{"head_dim": 64, "vocab_size": 8192, "activation": "gelu", "attn_scale": 0.125, "optimizer": "soap_variant", "lr": 0.0024, "train_tokens": 726900000}
Each number is 128 + 24 x the weight over its row's rms, rounded and kept within 0 to 255. Layers, rows and columns count from 0. The size above them is the row's rms in percent of the matrix's.

# layer 5 MLP down (transposed), 2560x640, rms 0.0495, rows 243-246, columns 160-319
size [ 92  93  93 105]
[[105 131 167 118 101 106 153 105 112 127 132 117 155 145 101 119 123 167 121 149 168 126 144 111 100  96  92 118 138 137 147 118 142 132 108 102 132 156 118 127 168 143 107 127 119  98 158 126  92 135 161 110 135  68 134  73 142 133 150 175 124  90 134 113  87  79  73 102 135 112 117 110 154 139 175  99 120 108 135 123 155  89 107 130 141 170 102 146 104 110 124 128 135 111  93 152  80 105 171 142 126 148  92 118 147 127 102 108 150 127 111 108 137 131 121 145 100 140 131 124 135 147 172 114  75 112 126 156 117 116 121 128 118 113 161 138 134 166 135 144 113 100 131 168 110 130 117 181 142 120  90 129 131 149 164  81  85 138 141 156]
 [166 111  96 109 146 114 172 151 113 156 109 137 113 148 112 146 140 120 135 174 125 130 107 116 131 135 119 129 157 125 111 135 148 148 117 164 126 116 156 137 114 153 147 116 191 145 170 113 106 171 126 118  86 149 134 142  96 120 117 132 178 128 110 129 128 128 100  99 129 142 116 144 119 122 168 146 140 143 108  99 127 155  91 161 147 123 145 123 165  75 125 148 126 109 113 115  95 134  80  93 125 154 131  96 112 176  91 147 133 175 112  86 130 138 142  99  97 133 118 175 204 106 175 161 149 123 127 129  80 111 130 164 141 119 134 106 130 157 137 171 126 112 123 128 107 129 104 142 153 125 129 159 143  97 116 140 131 102 114 178]
 [107 129 122 182 119  95 131 147 147 141 138 114 123 139 147 142 109 132 111 146 144 140 132 134 148 151 140 165 119 135 118  97 137 161 125 166 167 156 104 159 108 107 152 115 193 130 125 171 135 122 117 133 142 138 147 104  98 145 120 116 134 123 116 102 105 100 126 121 136 123  98 163 116 151 145 108 118 155 117  80  82 137 154 121 151 101  94 132 112 113  72 124 134 124 110 148 178 104  86  95 177 167  89 155 109 184 141 174 143  89 161 107 142 124 141  94 118 133 113 134  70 110 122 146 139 101 149 128  91 104 114 118 152 121 164  96 147 114 105 171 147 130 147 108 128 162 147 127  83  94 134 115 130  72 151 174 122 142 122  77]
 [123 107 137 144 113  69 146 112 146 109  99 157 122 126 120 116 151 120 171 165 126 152 113 123 137 137 134 117 127 125 100 157 108 139 128 144  69 116 131 166 106 142  96  68 106 117  89 120 159 120 140  98 166 128 152 148 109 108 136 114 119 119 159  96 130 125 119 128 112 147 167 122 115 125  72 135 127 109 148 135  83 110 109 143 155 160 127 126 172 126 110 116 132 112  89 139 113 127 128 173 146 127 118 143 136 137 105 104 171 178 156  97 137 142 121 102 179 120  87 113 129 163 100 146 131 139 153 118 124 170 125 118 100 125 139  70 109 118 183  94 101 117 174 112 122 117 149 138  81 126 145 105 141 126 126 180 108 135 130 157]]
# layer 5 MLP up, 2560x640, rms 0.0499, rows 244-247, columns 160-319
size [ 95  94 103 109]
[[180 131 124 103 148  98 119 130 151  87  81  99 103 127 109 150 182  96 163 112 137 143 126 102 163 145 112 151 114 161 148 120 132 117 191 134 190 114 138 104 172 131 120 137 144 116 130 104 132 131 131 125 131 113  85 120 125 147 115 105 125 111  95 147  74 122 145 136  98 134 153 102 119 149 147  90 184 122 146 128 142 134 134 133 134  84 155 144 119 139 166 155 122 161 133 155 176  52 121 169 126 130 121 181 139  85 122  89 116 141  94 152 112 150 117 149 186 150 123 101 129 122  91 123 141 119 130 128 145 157 148 131 119 140 130  99 149 106 113 135 150 138 116 102 135 132 102 119 137 143 142 105 127 128 140 114 106 121 121 148]
 [145 147  77 108 133 100 130 127 139 125 115 156 102 119 125 143 148 133 134 130 133 167 146 125 114 152 113 134 163 105 111 111 144 110 115 123 121 104 129 146 150 120 145 157 110 124 106 163 114 123 118 102 132 144 124 110 145 162 127  86 123  93 149  99 102 130 113 134 113 105 133 145 107 135 139 111 113 167 100 131 141 124  95 112 132 112 130 128 127 114 147 134 141 113 135 125 142 149 134 130 114 119  77 172 160  85 145 138 110 155 127 108 139 147 132 114 122 134 151 115 126  87 140 101 145 115 141 103 145 127 139 105 140 104 125 118 133 126 162 117 106 150 103 147 113 155 105 113 148 149 125 114 131 150  96 130 131 129 145 159]
 [121 116 173 118 147 126  74 150 134 106 139 124 131 161 108 103 114 125 129  63 161 133 136  76 152  93 107 125 169 147 126 135 141 150 127 139 116 143 102 126 140 107  93  95 116 157 119 137 127 107 141  99 144 142 138 136  80 124 113 153 139 157 132 158  93 172 148  80 112 134 101 177 100 103 156  98 123 133 102 146 151 148 150 106 122 102  91 112 118 133  95 114 106 140 108 169 126 124 162 151 150  81 131 166 144 128 131 144 122 118 105 128  94 115 140 154 112 117 126 131 139 161 167 165 166 151 125 118 107 143 126 108 138 132 138 115 170 112  64 165 176 147 147 134 120 165 140 144  94 106 133 146  96 126 108 152 122 132  97 122]
 [128 153 152  75  76 130 181 166 140  93 124 140 131 151 122 103 109 160 114 148 149 130 138 140 148 140 108 161 137 150  98 100 133 112 115  97 125 162 164 117  82 102 145 130 133 103 118 153 164 135 143 139 129 150 137  93 162 135 131 167 153 147 135 126 174 139  95 134 129 102 147 120  88 117 110 125 130 122 142 123 124 119  82 177 135 134 121 129 129 127 138  87 151 142 119 139 171 146 149 137 136 192 137 180 139 188 135 135 134 106 155 138 104  90 122 128  94 169 152 120 136 152 130 109  94 116  69 103 142  89  97 128 136 102 149 109 115 127 137  93 125  81 106 134  83 111 109 147 112  99  86 114  82 129 177 115  79  82 126 121]]